python train.py --n_layer=9 --n_head=2 --n_kv_head=2 --vocab_size=8192 --norm_place="pre" --positions="rope" --attn_scale=0.125 --init="normal" --init_std_o=0.0558 --init_std_up=0.0643 --init_std_down=0.0643 --optimizer="soap_variant"
Each number is 128 + 24 x the weight over its row's rms, rounded and kept within 0 to 255. Layers, rows and columns count from 0. The size above them is the row's rms in percent of the matrix's.

# layer 2 MLP down (transposed), 512x128, rms 0.0644, rows 341-367, columns 0-127
size [ 93 118  88  99 105 111 103  97 101 107  87 113 107 110 120  94 108 107 100  89  98 105 110 111 107 105 109]
[[135 111 122  93 150  92 103 118 165 142 148 116 115 139 103 144 145 110  77 128 172 133 102 127  97 160 187 105 121  95 134 119 103 134  67 107 162 118 129 121 101 176 145 130 171 100 126 127 131 162 126 123 136 137 112 134 101 107 181 155  92 160 122  98 124 132 134 124 122 129 171 121 112 126 125 122  93 140 113 155  94 162 174  94 118 112 119  85 176  88 127 124  96 164 135 141 139 121 122 163 115 140 117 165 135 119 122 114 117 168 133 137 122 110 146 121 176 120 167 146 116 104 150 139 102 120 135 109]
 [ 98  57 163 132 111 167 133 135 157 111 124 138 129  83 105  82 138 162  92 118 128 128 109 134 137  92 119 136 111 133 153 146 133 124 120 107 170 161 123 141 119 139 131 117 144 108 155 109 141 150 143 116 124 129 148 171 157 109 117 101 137  93 114 116 132 103 121 116 125 189 134 131 105 118  90 114 147 123 108  73 113 106 126 110 145 182 111 129 159 130  95  94 142 130 146 133 136 114 117 154 172 117 137 109 111 123 105 111 133  67 159 145 130 106 144 108 117 127 116 130 208 140 134  88 156 122 115 160]
 [147 139  95 156 127 140 163 132 127 119 112 151 154 140 116 125 100 138 153 141 101  81 130 136 138 143 147 141 159  90 126 118 157 108  81 122 117 134 124 164 162 103 153 130 151 131  59  84 128 128 104 130 145 120 142 168 182 161 139  85 150 140 136 155 130 150 132 145  97 119 130 112 153 154 131 130 107 127 127 128 138 115 167 113 134  90 163 138  95 141 153  70 162 140 110 112 119 126 125 137  72 131 111 108 110 163 129  74 138  95 160 127 124 154 175  97 138  86  84 134 130 133 116 111 122 129 136 101]
 [150 169 154  84 128 110 113 110 134 132 130 135  92 120  94 100 152 137 118 175  96 119 108 149 132 131 108 124 129 161 121 110 146 114 134 148  88 106 156 111 165 172 110 182 108 148 135 123 134 135 176 156 141 101 102 140 147 142 119 134 115 119 128 113 132 145 145 150 139 109 138 137 113 145  94 135 149 132  99  89 111 170 139  97 160 131  75 128 147 137 146 174 140 154 139 149 163  97 136 128  93 114 158  97 129 134 163 163 176 131 116 137 152 189 145 133 145  84 185 151 100 142 132 140 125 125 121 149]
 [128 105 183 114 143 130 129 163 140 117 107 116 102 106 152 127  93 158 156 159 126 151 124 160 175  98 147 114 112 152 118  98 112 112 102 152 120 106 133 137 103 139 123 153 122 122  90  88 133 150 115 139 114 125  86 131 117 144  92 131  88 116 152 102 142 154 120 161 120 102 177 154 110 114  92 105  94 127 160 151 154 128 114  96 134 162 152 120 130 174 113 146 143 118 169 137 136 131 155 120 129 114 139 163 150 107  92 154 113  69 121 100 184  93 156 128 119 121 147 129 116 137 131  97  97 154  74 113]
 [106 135 191 140 129 114 113 144 148 171 148 155 135 104 149 102 168 140 123 133 138 106 150 151 134 145 117 118 134 154 122 121 136 131 138 158 103 151 161  87 138 133 128  99 129 175  92 132 111 120 138 154 142 154  79 110 130 140 105 125 140 126 108 140 100 123 144 135 127 153 176 124 138 121 156 169 115 115 207 124 109 125  78 159 133 126 141 149 158 145 112 132 144 147 144 150 135 169 128 142 114  97 130 105 129 106 172 149 159 104 110 152 123 130 146 109 186 174 162 132 101 146 114 106  66 134 109 133]
 [142  81 127 143 166 159 128 158 121 117 164 160 103 116 120 136 186 126 120 100 131 152 149 123 156 115 120 119 100 112 132 127 134 116 187  62 151 165 115 129 152 135 118 164 105 136  90 140 100 143 120 134 114 129 126  87 143 142 104 121 128 109 152 137 125 163 104 121 152 140 104  99 177  80 159 110 135  94 107 127  96 102 135 144 145  94  96  99  78 109 166 137 138 141 133 143  90 106 125 140  92 123 106 138 105 142 132 167 170 109 125 118 100  98 123 132 156 154 131 152 129 118 139 116 153 118 154  84]
 [114 147 128 174 137 164 113 113  84 144 139 164 120 102 125 119 129 165 148 123 109 111 106 129 144 126 144 108 123 134 140 121 108 105 131 104 146 127 169 171 148 170 119  93 157  90 121 146 165 117 145 100 116  89 161 163 104 114 115 154 137 106 110 139 115 119 156 140  72 136 119 109 138  94 113 113 202 133 150 143 124 112 119  88 140  90 127  91 110 141 171 128 126 125 127 128 131 122 171 170  88  75 147 132 146  99 128 152 119 101 123 146  88 103 115 143 148 132 142 123 133 128 179 122 115  98 113  93]
 [119 169 107 120 140 154 116 147 152 149 100 108 128 136 115 156 124 104 203 134 127 111 109 147 143 130 153  79  99 120  81 123 111 169 112 125 106 106 146 141 130 139 116 166 150 136 125 130 140 173 120  98 148 117 157 114 153 138 164  88  98 118  99 178 127 162 129 103 119 175 145 111 134 134 118 133 125 111  93 128 126  95 127 116 114  93 135 148 140 163 106  85 181 108 135 111 127 137 115 147 165 139 142 158  97 113 145  99 106 171  92 122 165 123 139 157 116 124 101 157 140  91 152 158 158 142 108 139]
 [ 56 152 135 105 143 135  87 113 128 167  89 117 119 141  69 153 155 111 125 103 122 165  92 116 139 137 143 126 113 107 128 136 109 114 112 124  86 119 124 151 150 179 133 149 173 108 127 118 139 116 104 125 154 132 103 109  99 103 111 120 116 166 149 117 113 120 132 172  95 123 151  97 129 148 116 127 128 171 128 130 165 170 123 131 170 103 133  86  86 159 148 104 169 157 140 126 124 152  97  91 128 113 167 125 114 147 158  72 141 143 109 140 106 121 131 136 152 129  89 107 130 137 151 137 122 132 161 121]
 [139 142  96 124 129 101 157  82 132 197 134  97 121 118 136  91 147 116 112 158 149  70 155 119 134 136 119 139 100 141 120  97 127 133 128 144 127 132 136 112 119 132 125  77 114 172  86 155 148 123 138 107 143 147 152 138 146 131 133 116 105 171 132 114 133 146 164 101 140 113 140 111 170 162 114 142 189 129 124 158 120 113 159  74 141 124 150 126 103 145 129  98 128 138 125 126 135 108 132 149 120 145  84 186 144 164  83  63 137 119 112 107 141 137 112 132 138 101 144 126 157 108 116 148  82  99 122 128]
 [116 185 118 134 107 124 169 117 139 134 170 148 135  93 116 136  78 127 170 179 127 138  95 159  98 166 161 149 124 101 142 114 101 115 126 143 111 171 115 135 129 103 147 120 116 147 106 112 116  91  82 131  85 134 149 107 144 148 140 119 150 107 115 120 109  72 104 108 148 125 177 142 100 126 155 132 147 140 133  83 133 110 128  81 144 118  94 109 105 152 136 144 124 126 158 147 135 116 134 123 119 145 139 124 159 166 117  76 134 155 171 137 165 121 183 140 122 118 113 139 128 140 162 124  85 120 129 148]
 [101 127  83 106  98  98 123 144 183 131 119 137 114 134 102 119 126 107  82 162 120 131 104 100  55 136 125 115 154 126 138 155 124 123 193 140 142  95 154 124 153 156 138 137 112 147 150 124 108  68 122 152 123 106 157 120 152 145 163 115 136 143 132  86  89 147 121 143 151 156 153  99 136  89 146 144 123 153 106 160 129 138 107 141 132 118 185  98  87 165 123 123 133 135 123 149  80 127 129 112 125 131 136  84 132 119 141 139 139 112 141 129 118 110 140 159 125 134 151 119  72 146 142 100 155 140 108  90]
 [146 141 146 167 150 132 106 130 155 124  90 129 140 156 136 116 151 177 119 111 153 117 142 132 116 126  74 120 130 129 111 158 108 125  99 118 103 118 124 158 121 161 102 123 128  98 124 127  99 132 142 119 136 141 102 170 155  75 112 160 119 137 157 149 117 145 140  93  98 136 122 163 140 186  88 152 151 149 167 129  88 167 125 113 139 134 126 147 116 101  96 130  94 148 123 108 136 158  96  74 112 145 153 170 148 118  92 145  86 128 157 150 131 106 171 119 125 155 135  81 125 142  98  98 117  91 157 125]
 [142 138 130 159 170 126 119 129 133 120 114 112 176 152 159 132 155 115  94 124 173 172 101 120 141 103 122  92 125 129 151  84 141 166 118 134 103 144 123 143 101 161 116 130 120 119 107 117 167 169 115 139 163 106 137  96 157  94 108 117 150 131  98 106  90 149 121 154 125 138 147 150 167 139 164 130 159 104 144 105 150 135 125 135 106  96 181 126 114 125  68 123 175 130 158  92 116 129 153  99 135 109 131 133 135  87  67 138 115 109 130 114 108 140 134 128 125 177 106 156 127 122 147 156 160 152 157 111]
 [142 132  99 107 115 145 136 129 176 165  74 120 130  97 138 140 136 153 113 111 108  88 149 124 122 141 121  94 123 133 107 139 126 194 116 114 155 100 116  91 137 165 134 147 174 142 109  92 117 125 158 140 148 130 137 120 161 128  85  85 129 132 113 111  72 115 147 114 128 173 118 106 119 107 129 145 108 116 135 105 149  95 113 143 145 165 179 111 123 100 144 119 100 133 118 152 136 124 161 114 150 109 106 165 142 147 131  88 138 128 144 143 112 160 192 101 183 149 105 127 140  97 148 118 160 120 112 147]
 [161 139 131  92  88 157 154 125 112 109 135 133 128 155 140 135 110 117 105 105  76 147 135 153  66 124 162  95 148 109 135 137  71 134 129 150 165 145  73 108 101 142 105 128 158 104 154 119 131 140 151  83 145 123 132 168 178 173 129 142 128  89 108  95 135 136 120 151 145 150 148  96 143 120 151 143 119 173 129 128 127 132 125 167 151 138 127 104 129 114 117 136 126 113 125 136 102 147 183 144 140 113 132 127  72  82 122 131 138  74 143 117 158 132  97  96 172 123 124 111 111 122 123 134 115 113 113 110]
 [111 179 167 126  87 126 144  80  94 120 132 130 145 126 104 123 145 125  94 162 113  78 136 118 131 112 116 143  98 139 116 122 132 144 124 152 175 107 139 105 108 134  92 156 174 113 154 115 151 179 134  99 103  89 118  94 119 144 150 149 137 124 123 131 124 159 134 159 133 149 137 115 146 119 126 153 108 102 102 106 135 105 163 153 141 104 155  93 104 196 182 166 103 140 121 122 148 181 137 117 120 111 129 139 159 101 110 105 105 131 130 100 122 143 134  81 116 144 140 155 105 156 136 121 127 145 168 150]
 [134 189  94 105 125 137 130 144 145 161 123 112 125  99 156 118 124 107 109  97 113 105  99 127 121 151 129 164 161 145 103 155 169 153 119 134 128 113  97 129 120 124 115 139 123 125  91 109  89 131 154 125 117 160 133 128 120 135 142 103 158 150 115 145 164 141  80 115 155 130 151 126 128 126 175 103  95 165 125 114 174 156 115 141 151 114  80 116  79 131 108  86 132 149 120 162 124 139 131 163 118  98 131 147  90 153 164  71 164 138 127 141 151 123 167 151 149 132 105 143 121 185 136  95 128 162 154 113]
 [129 150 131  90 137 105 112 138 100  91 147 132 129 112  75 167  86  77 148  96 112 151 103 141 165 122 145 135 102 158 146  79 107 130 148 122 136 146 137 102 138 119 120 140 119 142 135 124 102 115 113 140 175 118 131 141 131 135  95 132 107 121 149 127 101 125 109 130 149 107 120  97  92 148 110 126 147 150  81  70 137 123  91 131 170 112  76 111  94 129 142 140 156 130  80 118 141 114 135 177 117 136 157 100  88 140 156 140 110 133 144 153 103 158  97 164  98 104 153 135 163 128 162 158 145 141 153 127]
 [111 127 130 121  95 177 120 145  85 123  83 107 132 110  78 155 172 142 136 144 140 114 136 119  95 124 105 111 117 128 124 127  90 156 106 158 141 170 125 132 146 147 122  93 119 130  60 127 152 154 160 123 149 131 111 128 123  98 105  93 102  84 136 142 159  80 168 142 142 152 123 115 120 141 114 123 167 139 141 110 123 121 119  94 152 131 113 133 102 105 121 155 135 107 171  97 110 119 124 140 155 137 145 104 167 137  72  61 128 144 130 130 123  97 122 110 145 126  78 149 152 138 129 116 112  97  91 146]
 [110 123 169 142  98 140  98 150 129 137 122  97 139 116 165  83 137 140 156 114 132 161 129 113 160  74 112 104 140 121 153 145 185  95 134 140 133 144 124 139 141 133 136 159 112 106 146 147 126 148 129 153 116 159 129 116  87 112 145  93 140 128 136 125 137 154 155 113 139 139 146 121 126 149 116 166 110 162 123  98 129 117 142 125 146 115 125  86 128 133  92 139 168 163 149  87 111 101 132 152  71 105 132 121 139 141 100  86  73  87 143 101  95 134 135 113 138 142 178 158  75 153 145 150  87 171 127 139]
 [143 116 147 100  90 127  85 165 140  55 112 134 175 134 120 129 123 161 120 112 115 165 113 151 152 118 134 135 125 149 154 118 133 123 134 141 148 140 104 115 145  94 139 140 138 135 160 116  98 119 128 144 146 120 188 159 132 158 138 156 109 107 128 161 123 156 134  77 122 136 140 141 146 154 119 134 111 152 117 114  97 112 180 146  56  81 102 110 143 115 113 146 104 110 135 146 141 139 142 183  95 139  99 127 110 126 131 138 106 134 116 144 140  99 118 174 122 171 138 131 166 150 145 185 151 122 137 136]
 [116 110 122 131 126 199 124 140 121  98  94 104 157 138 169 158 177 104  96 120 127 155 121  95  98 149 130 160 116 130 145 119 115 159 159  99 141 106 118 151  79  97 117  76 122 132 126 111 136 146  96 113 113 143 138 134 137 137 149 129 156 156 115 107 125 148 165 135  88 131  92 156 121 158 133 164 108 136 142 136 106 117 159 125 103 119 122 123 155 122 122 135 123 140 144 111 171 141 116 142 163 154 121 166 129 130 174 135 144 115 116 149 143 151 148  90 174 118  97 101 108 126 214 122 163 127 109 115]
 [ 99 148 126 137 116 137 148 131 147 175 128 201  85 138 132  77 109 149 144 154  73 123 125 112 144 135  84 112 127  92 122 129 161 160 112 112 142 142 111 149 181 140 125 162  96 128 132 115 128 147 108 166 117  94 123 115 155 144 148 144  94 155 115 127 130 151 158 137  93 105 137 103 131 121 154 119 155 116 150  89 142 121 138 140 103 116 124 165 121 106 154 134 152 169 109  99 144  88 154 169 152 117 115 110 143 142 107 130 103 159 107 157 105 151  76 169 136 164 131 123 125 156 102 164 120 119 130 140]
 [116 122 132 104 166 123 143 173  86 139 140 153  89  96 134 111 141 149 141 143 157 124 141 114 147 115  80 103 164 150 157 118 133 121 123 126 152 110 138 148 134 148 104 114 117  81  88 102 153 146 101 124  78 119 121 154 119 144  67 103 137  99 152 163 155 142 148 129 107 100 139 146 106 148 122 107 123 118 137 145 125 144 144  93  82 141  95 122 118 144 137 127 130  56 115 149 119 123 144 143 133 119 146 113 103 123 119 140 148 122 175 126 114 158  97 114 142 133 185 118 106 117  62 128 135 176 113  92]
 [130 126 104 127  84 139 129 100 106  82 139  91 146 146 117 132 149 128 182 103 139  90 147 128  97  92 184 145 146 159 127 130 147 167 150 125  91  89 129 129 162 141  96 126 145 109  82 110 136 146 149 111 132 158 137 168 113 103 117 128 118 163 134 106 129 129  99 103 167 123  84 112 155 155 105 118 103 105 160 132 118 143 142  77 135 123 142 140 126 179 112 188 128 156 117 106 143 112 154 148 121 114 122 151 112 116 129  99 125 130 110 101 131 132 155 142 132  82  96 141 154 173 131 132 154 167 107 126]]
# layer 2 MLP up, 512x128, rms 0.0643, rows 342-368, columns 0-127
size [111  99 110 103 117 100  94 105 112  84 116 104 103 108  96 109 109 111  94 101  86 104 108 113 101 104 105]
[[ 95 117  99  94 125 129 139 135 150  97 123 155  94 108 132 112 118 125  94 169 133 121 101 110 151  97 108 163 117 155 151 126 148 112 119 121 139 127 140 111 139  76 111 119 112 106 123 146 122 131 131 148 120 142 165 133 116  94 135 131 135 187 138 110 117  99  87 157  92 178  93 135 130 163 109 150 138  81 105 104 104 113 121  87 130  89 123  79 143 121 157 130 115 147  57 150 107  73 118 128 139 124  68 111 115 149 145 111  97 144 124 125 102 150 120 105 148 132 148 122 148 153  93 126 153 159 141 104]
 [ 91 118 117 142 132 109 162 113  82 151 129  92 150 108 146 165 120  97 185 115  91 145 177 146 152 101 108 159 134  90 193 103 136 102 122 152 121 131 146 141 152 145 189 135 148 126  94 155 123 145 165 124 105 149 141 145 118 136 149 118 150 156 123 129 164 148 112 148 117 156 135 148 139 112 106 133 135 126 147 142 125  75 113 114 133  86 125 153 104 150 129  77 157 157 106 122 142 130 130 137 127 145 176  95 132 137 108 100 111 119  88  90 133 150 125 119 139  96 129 108 122 103 159 145 154 103 158 111]
 [179  82 154 108 151 136 145 126  98  92 134 139 106 130 135 139 122 118 145 103  97 136 142 143 126 119 147  89 133 181 145 163 131 119 122 168 139 173 157  89 137 160 172 159 147  97 156  84 143 110 125  96 150 166 141 146 109 100 153 156 119 137 106 142 151 112  88 154 132 122 163 136  96 105 131 146 172 135 149 142 128 147 158 140 145 140 108 106 125 143  78  95 126 128 117 133 155 139 104  82 107 124 116 159  86 158 125  96 136 149 124 132 105 146 113 133 135  72 110 110 120 106 166 116 143 123  94 120]
 [118 153 134 129 113 108 145 104 129 149 153 126 107 155 112 141 112 102 163 123 134 131 193 166 100 111 125 145 107 182 106 119 132 128  84 165 101 176  53 148 132 127  88 121 153 122 115 139 129 130 108 117 135 159 114 137 105 130 132 166 148 133 108 127 125 142  99 119 119 107 131 128 103 167 131 116 126 144 118 140 133 108 122 119 116 156 137  83  84  97 184 150 122 109 197 114 169 153 130 113 139 106 154 130 162 135 129 136 146 124 108 146  90 143 140 148 133 139 164 125 112 112 105 164 122 105 107  74]
 [ 88 106  98 100 129 124 126 115 126 126 131 123 151 107 124 131 117 114 136  94  94 114 120 114 148 118 113 143 114 172  97 135 109 169 150 138 130 172  68 104 177 154 154 110 133  96 149 161 141 118 107 139 128 162 129 149 149 177 102 157 129 144 150 151 112 141 120 100  96 124 109 116 149 160 173  88 143 147 134 154 129 128 113 175 115 104 120 123 173 131 156 125 158 104 139 156 141 129 135 118 184 101 119 142 120 120 131  79  93 133 112 163 125  66  91 115 132 126 151 127 113 122 166 165 163 135 128 111]
 [118 140 127 137 156 124 115  94 143 117 163 125 141 154 119 101 110  76 124 179 131 133 131 117 120  88 153 130  93  98 129 131 171 180 155 130  86 138  97  96 118  87 138 122 120 132 170 168  85 133 105  79 137 109  77 115 107 123 128 110  83 132 129 136 123 136 140 168 155 127 160 152 134 139 135  92 146 131 189 118 132 139  91 160 110  96 151 119 127  98 140 123 106 150 139 117 146 156 103 142 126 179 140 161 104 132 152 158 101  88 116 114 107 114 140 110 160 108 111 137 136 104 103 125 142 131 149 152]
 [ 80 110 140 137 125 142 174 117 135 114 109 143 147  61 115  88 126 142 157 115 116 113 153 120 129 143 178 122 106 129 127  68 129 134 102 149  64 129 149 126 125 150 137 141  78 154 172 143 101 121 128 118 139 119 131 139 123 118 139  91 136 144 140 132  80 171 129 102 137 133 159 177 127 130 111  96 126 140 144 120 136 107  91 138 149 128 123 149 130 150 128 119 130 129 142  83 110 105 137 111  60 120 129 164 124 113 140 145 133 122 107 112 135  84 158 135 115 121 111 185 157 146 132  86 173 144 120 143]
 [131 156 105 149 135 106 119 159 109 116 118 122 116 102  97 132 108 177  99  98 115 137 149 150  81 121 113 141 114 125 131 110 149 113  97 135 151 159  92 139  75 131 121 124  70  70 102 128  92  88  85 179 137 148  87 146 104 122 142 132 169 127 175  95 120 133 103  95 105 109 153 125 131 146 101 107 118 116 138 146 142 140 151 128  98 129 126  75 131 137 148 116 118 138 119 159 148 130 113  95 117 162 151 117 110 154 121 117 132  98 124 132  78 119  75 132 113 158 157 112 169 138 142 115 129  99 133 119]
 [129 109  86 145 131 109 134 120 139 140 118 110 100 128 141  93 111 128 125 154 113 106 161 121 149 115 137 130  95 157 145 104 107 128 103 159 142 181 158 157 173 105 155  95 154  71 144 104  53  76 150 125 153 150 136 136 147  99 118 105 131  91 112 129 156 131 129 144 145 164 126 134 145 139 173 109 100 108 121 121 115  93 170 131 164 137  91 115 159 120 152 123  94  91 145 151 129 104 124 145 146 108 149 124 104 140  96 106 115 144 192 166 116 110 122 150 133 153 110 142 137 112 123 133 117 131 153 158]
 [127 149  89 144 119  86 117 119 103 113 169 185 132  77 154 148 153 168 129 117 154 142 142 134 100 123 136 134  68 123 142 131 136 125 104 122  90 144 127 153 145 150 112 126 107 148  76 112 139 132 180  92 173 153 138  91  86 155 136 103 133 139 132 140 127 102 121 160 161 166 165 129 162 117 113  58 140 118 121 171 141 130  93  93 138 150 133 136 118 103 140 106 150 149  84 143  96 133 146 129 136 153 120 125  93 125 145 113 128 121 115 107 105 136 115 124 127  96 126 137 161 144 112 125 131 103 168 128]
 [130 148 118 124 158 130 126  96 109 136 113 101 132 106  92 142 141  84 129 128 165 114 117  84 142 156 105 143 111 166 113 163 183 181 156 141 115 126 121 163 135 142 121  93 135 127  95 158 127 143 127 117 116 138 129 143 118 146 145 164 136 131 128 112  87 122  87 128 104 103 128 142 149 138 126  76 143 150 146 141 124 125 121 100 120 133 155 117 142 126 133 156 139 120 106 127 100  67  95 118 123 132 154 173 136 148  89  93 104 163 106 133 122  95 145 106 123 153 135 124 140 113  74 157 174 159 203 125]
 [140 111  89 157 122 110 136 127 139  99 146 135  86 116 134 118 123  84 108 153 139 125 120 125  67  97 127  99 143 163 123 111  94 143 131 144 142 117 141  88 162 148 146 156 109 146 142 121 164 123 122 120 146  98 102 144 116 112 160 144 175  86  72 127 135  70 164 116  97 147 163 102 118 152 193  98 144 131 110 161 118  96  90 158 135 101 141 120 123 121 123 136 113 108 136 141 143 117 165 151 149 149 157 128  87 110 110 153 118 141  84 138 139  99 139 143 135 144 149 119 115 170 111 156 148 142 104 104]
 [127 162 124 114 133 103 103 122  92  92 101 105 145 112 159 109 102 118 143 147 142 117 145 104 162 114 125 154  89 105 128 192  98  95 148 141 118 150 132 148 101 139  91 147 134 157 146 126 137 123 145  86 180 142 111 142  89 116 100 145 108 140 142 105 153 119 163 114  99 148  89 119 151 101 143 148 100 128 133 180  97 110 170 160 105 105 122 121 117 154 142  87 118 136 133 143  92 121 142 174 116 147  70 155  90 122 117 148 134 134 125 115  95 143 120 132 163 130 105 106 144 168 103  89 143 123 159 126]
 [155 131 127 134 144 116 139 105 174 113 100 119 134 143 158 130 119 165 158 106 118 136 141 128 101 144 134 161 135 118 112  99 122 150  83 100 128 115 140 168 145 100 153 147  93 155 176 161 128  96 189 122  98 124 164 114 139 137 174 141 163 161  73 126 122 125 103 137  90 122 100 117 145 120 128 110 143 120 129 146 131 101 110 111 123  84 104 124  88 123  95 129 129 150 108 102 134 156 155 120 147 169 135 149 120 132 126 143 139 122 100 187 111 179 140 159 145 111 105 122 113 110 107  91 145 104 183 144]
 [109 146 108 148 106 110 105  90 149 138 100 160 124 133 117 122 124  85 122 107 133 133 153 113 137 141 107  89  96 128 135 140 173 199  90 119 142 118 162 136 125 135 111 125  63 156 137 135 167  96 130 168  97 132 150 104 110 125 170 105 129 123  72 101 138 132 144 106 123 144 128 131 116 148 111 140 162 141 101 152 115 110 159 128 116 111 175 127 134 138  98 114 124 127 106 155 110 116 176 154 125 168 110 176 125 131 170 147 119 114 102  86 101 167 133 149 132 126 121 107 118 168 112 116 138 163  92 138]
 [102 114 158 151 108 176 181 120 152 132 130 116 155  89 133 160 114 155 143 103 124 128 115 133 139 161 149 134 146 140 153  83  87 146 136 116 130 143 111 125 158 149 137 161 112  98 109 107 128 161 124 108 154 160 105 151 107 132 118  96 131  87 151 153 144 136  88 135  96  82 124 156 155 130 152 125 140  99 152 139 135  97 126 132 144  97 136  80 137 185 150 175 112 115 127 108 113 128 137 112 139 141 105 149 118 136  84 155 129 121  80 177 160 131 140 164 140 132 126  74  88 126 103 137 156 135 133  99]
 [143 101 116  85  92 149 100 128  99 136 154 151 162 104 150 121 135  87 122 162 116 134 115 120  92 130 112 122 137 110 139 102 130 149 138 109 129 150 156 116 101  87 135  93  75 124 123 156 127 134  69 150 137 136 131 167 111 106 120 121 100 168 123  98 141 107 151 128 133 118 121 104 124 100 138 117 100 119 134 163 129 147 122 165 111 142 140 131  73 145 121  87 103 118 149 134 142 123  85 157 125 121 157  83 125 125 154 131 148 205 136 147 134  89 121 145 179 153 126 122 158 182 103 131 151 145 130 100]
 [128 146 121 113 108 119 135 127 132 142 134 113 129 122 121 130 135 163 120 131 121 130 121 100 166 105 180 106 124 142  98 128  72  95 164 137 116 137 111 132 122  77 161 133 105 150  91  94 152 135 145 153 121 170 139 142 132  99 148 105 158 186 124 106 206 168 128 131 116  88  86 125  94 106 157 146 139 157  89 132 133 143 147 139 141 116 101 128 130  97 109 125 140 137 110 166 118  98 164 116 156  85 143  99 138 166 139 141  67 108 129 131 153 145  98 130 137 123 105 122  87 110 120 139 145 143 154 106]
 [128 139 174 130 108 136 139 104 121 122  92 149 124 162  97 123 125 120 125 166 139 115 134 168  87 158 135 112  76 108 120 131 127 119 156 130 130 116  69 116 118 126 134  88 113 111 143 150 161 147  93 146 145 113 100 144 136 185 115 108 135 153 105 156 156 112 125 136 138 212 152 103 124 136 104 105 140 119 172 148 107 141 123  68 156 130 126 142  90 114 131 112  97 141 105 152 114 127 139  90 114 117 102 146 118 102 104  95 131  94 118 113  90 158 136 135 125 161 107 109 143  86 122  97 138 109  95 114]
 [142 170 127 150 143 116 162 127 152 109  80 149 138  74 168 147 126 124 122 137 136 111  78 107 135 126 113 115 114 125 163 130 117 122 128 132 117 164 144 140 137 119 116 138 107 109 155  96 120 128 137  99 126 132 103 110 133 143 122 126 146  86 124  85 135 178 154  98  95 142 125 159 127 150 111 130  92 128  87 157 108 129 171 144  99 145  93 119 111 130 135 107 133 115 125 182  97 126 123 178 133 143 108 131  79  98 165 149 129  94 133 102 139 141 183 119 181 146 141 106 182  99 157 151 114 110 152 117]
 [ 91  99 133 123  97 100 129 137 113  91 151 184 148 105 125 155 111  88 107 124 152 120 137 167  76 180 115 151 152 132 122  96 133  91 129 139 142 145 149 132 121 171 154 108  96 111 127 115 118  94 101 127 122 119  97 117 139 140 142 141 100 137 107  82 115 132 129  95 115 115 105 125 113  82 121 122 107 154 104 157 100 154 140 175 139 143 107 114 133 128 149 172  94 148  90 119 148 130  91 126 173 144 149 112 135 121 152 170 130 181 105 155 149 130 151 122 155  77 119 134 128  99 168 131 126 102 130 119]
 [152 159 141 146 169 130 137 130 159 109 137 175 141 133 129 148 124 137 112 133 115 117  83 117 165 147 127 130 153 125 143 141 110 141 144 108 130  91 108 144 161 120 137 145 133 113 132  83 143 114 100 143 147 120 120 141 124 117  79 123 165 100  81 139  99 133 119 112 158 121 105 174 144 127  71 125 181 109 104 133 135  99 166 109 127  87 122 104 144 172 141 111 162  96 138 168 101 107 126 158 130 106 118  92  91 145 132 135 171 147  86 149 122 147 128 129  90 116 139 101 136 136  70 166 161 146 108 156]
 [139 111 131 103 118 121 138 149 179 113 134 120 159 106 132  99 134 105 116 107  88 104 146 142  86 171 135 154 177 120 157  71 120 128 165 134  98  94 134 127 155 156 148  61 117 156 134 119 104 121 132 146 131 148 136 135 107 176 120 141 183 100 115 152  90 119 110 135 102 135 116 100 131 132 138  98 129 104 149 125 171 110 178 140  96 105  99 134 128  97 133 127 116 139 141 116 147 110 164 146 150 146  86 147 103 121 110 113 119 167  96 156 165 150 102 125 127 118 103 153 143 110 109 106 168 124 116 159]
 [145 125 144 141 137 149 131 142 134 136 106 137 174 118 135 140 130 105 129 193 114  87 140 135 122  91 171 133 115 112 124 117 132 155  95 206 138 161 158 110 135 103 115 148 120  77 141 142 171 131  93 139 112 150 109 153  93 155  65 143 120 135 159 118 116  93  80 159  96 149 112 143 136 108 126 125 172 162 112 151 139 129 137 150 147 138 116 138 123 151 137 185 151 114 123 132 117 120 129 122 136 156 131 111 120 181 165 133 127 130 134 121 124 114 126 130 115 115 169 123 125 155 128 189 162 126 140  96]
 [132 124 103 153 145 104 145 141 124 125 166 135 123 117 179 124 162 157 116 193 143 156 132 115 153 120 164 136 180  91 146 125 161 127 171  88 128 114 117 113 106 119 148 112 141  68 109 146 117 143 103 167 156 127 115 118 105 137 159 140 162 141 117 136 137 148 134 181 120 147 134 121 139 145 124 162 123 134 125 138 116 110 160 108 157 120 134 138 131 148 149 157 153 107 128 161 127 106 132 105 133 144  64 144  96 138 154 123  69 113 129 130 106 125 139  94 155 119 167 102 119 137 168  93 104 178  95 122]
 [164 108 117 155 155 138 124 105 154 153  90 112 192 147 130 139 111  77 157 124 152 126 163 110 117 119 149  71 154 142 121 126 149 140 168  92 118 130 118  99 157 148 105 146 102  95 116 141 113 108 103 150 140 113 147 158 128  91 143 140 128 152 125  76 176 122 129 119 135 124 142 178 132  95 146 102 160 125 132  75 128 140  82 117 134  87 145 123 155  97 143 173 130 123 141 152 127 118 140 147 115 174 115 147 100 125 180 122 131 129  96 148 113 171 156 143 126  90 110 149 142 135 119 123 132 132 119 116]
 [ 86 131 147 131 110 147 131 137 168 101 142 115 127 102 174 134 111 119 104 110 129 109 119  84 115 178 106 175 157 143  83 140 119 141 176 114 150 103  95 103 112  95 159  88 115 116 171 170  84 133 119 110 139 149 135  89 132 139  91 125 147 156 137  88 135 125 141 142 156 124 104 111 150 123 110 136 150  95 145 128 168 142 167 122  99  87 116 127 142 101 108 156 146  92 108 116 115 131 121  85 109  79 118 135 170 127 166 142 126 111 154 125 134 132 155 122 105 116 156 113 140 148 145 168 143 151 118 152]]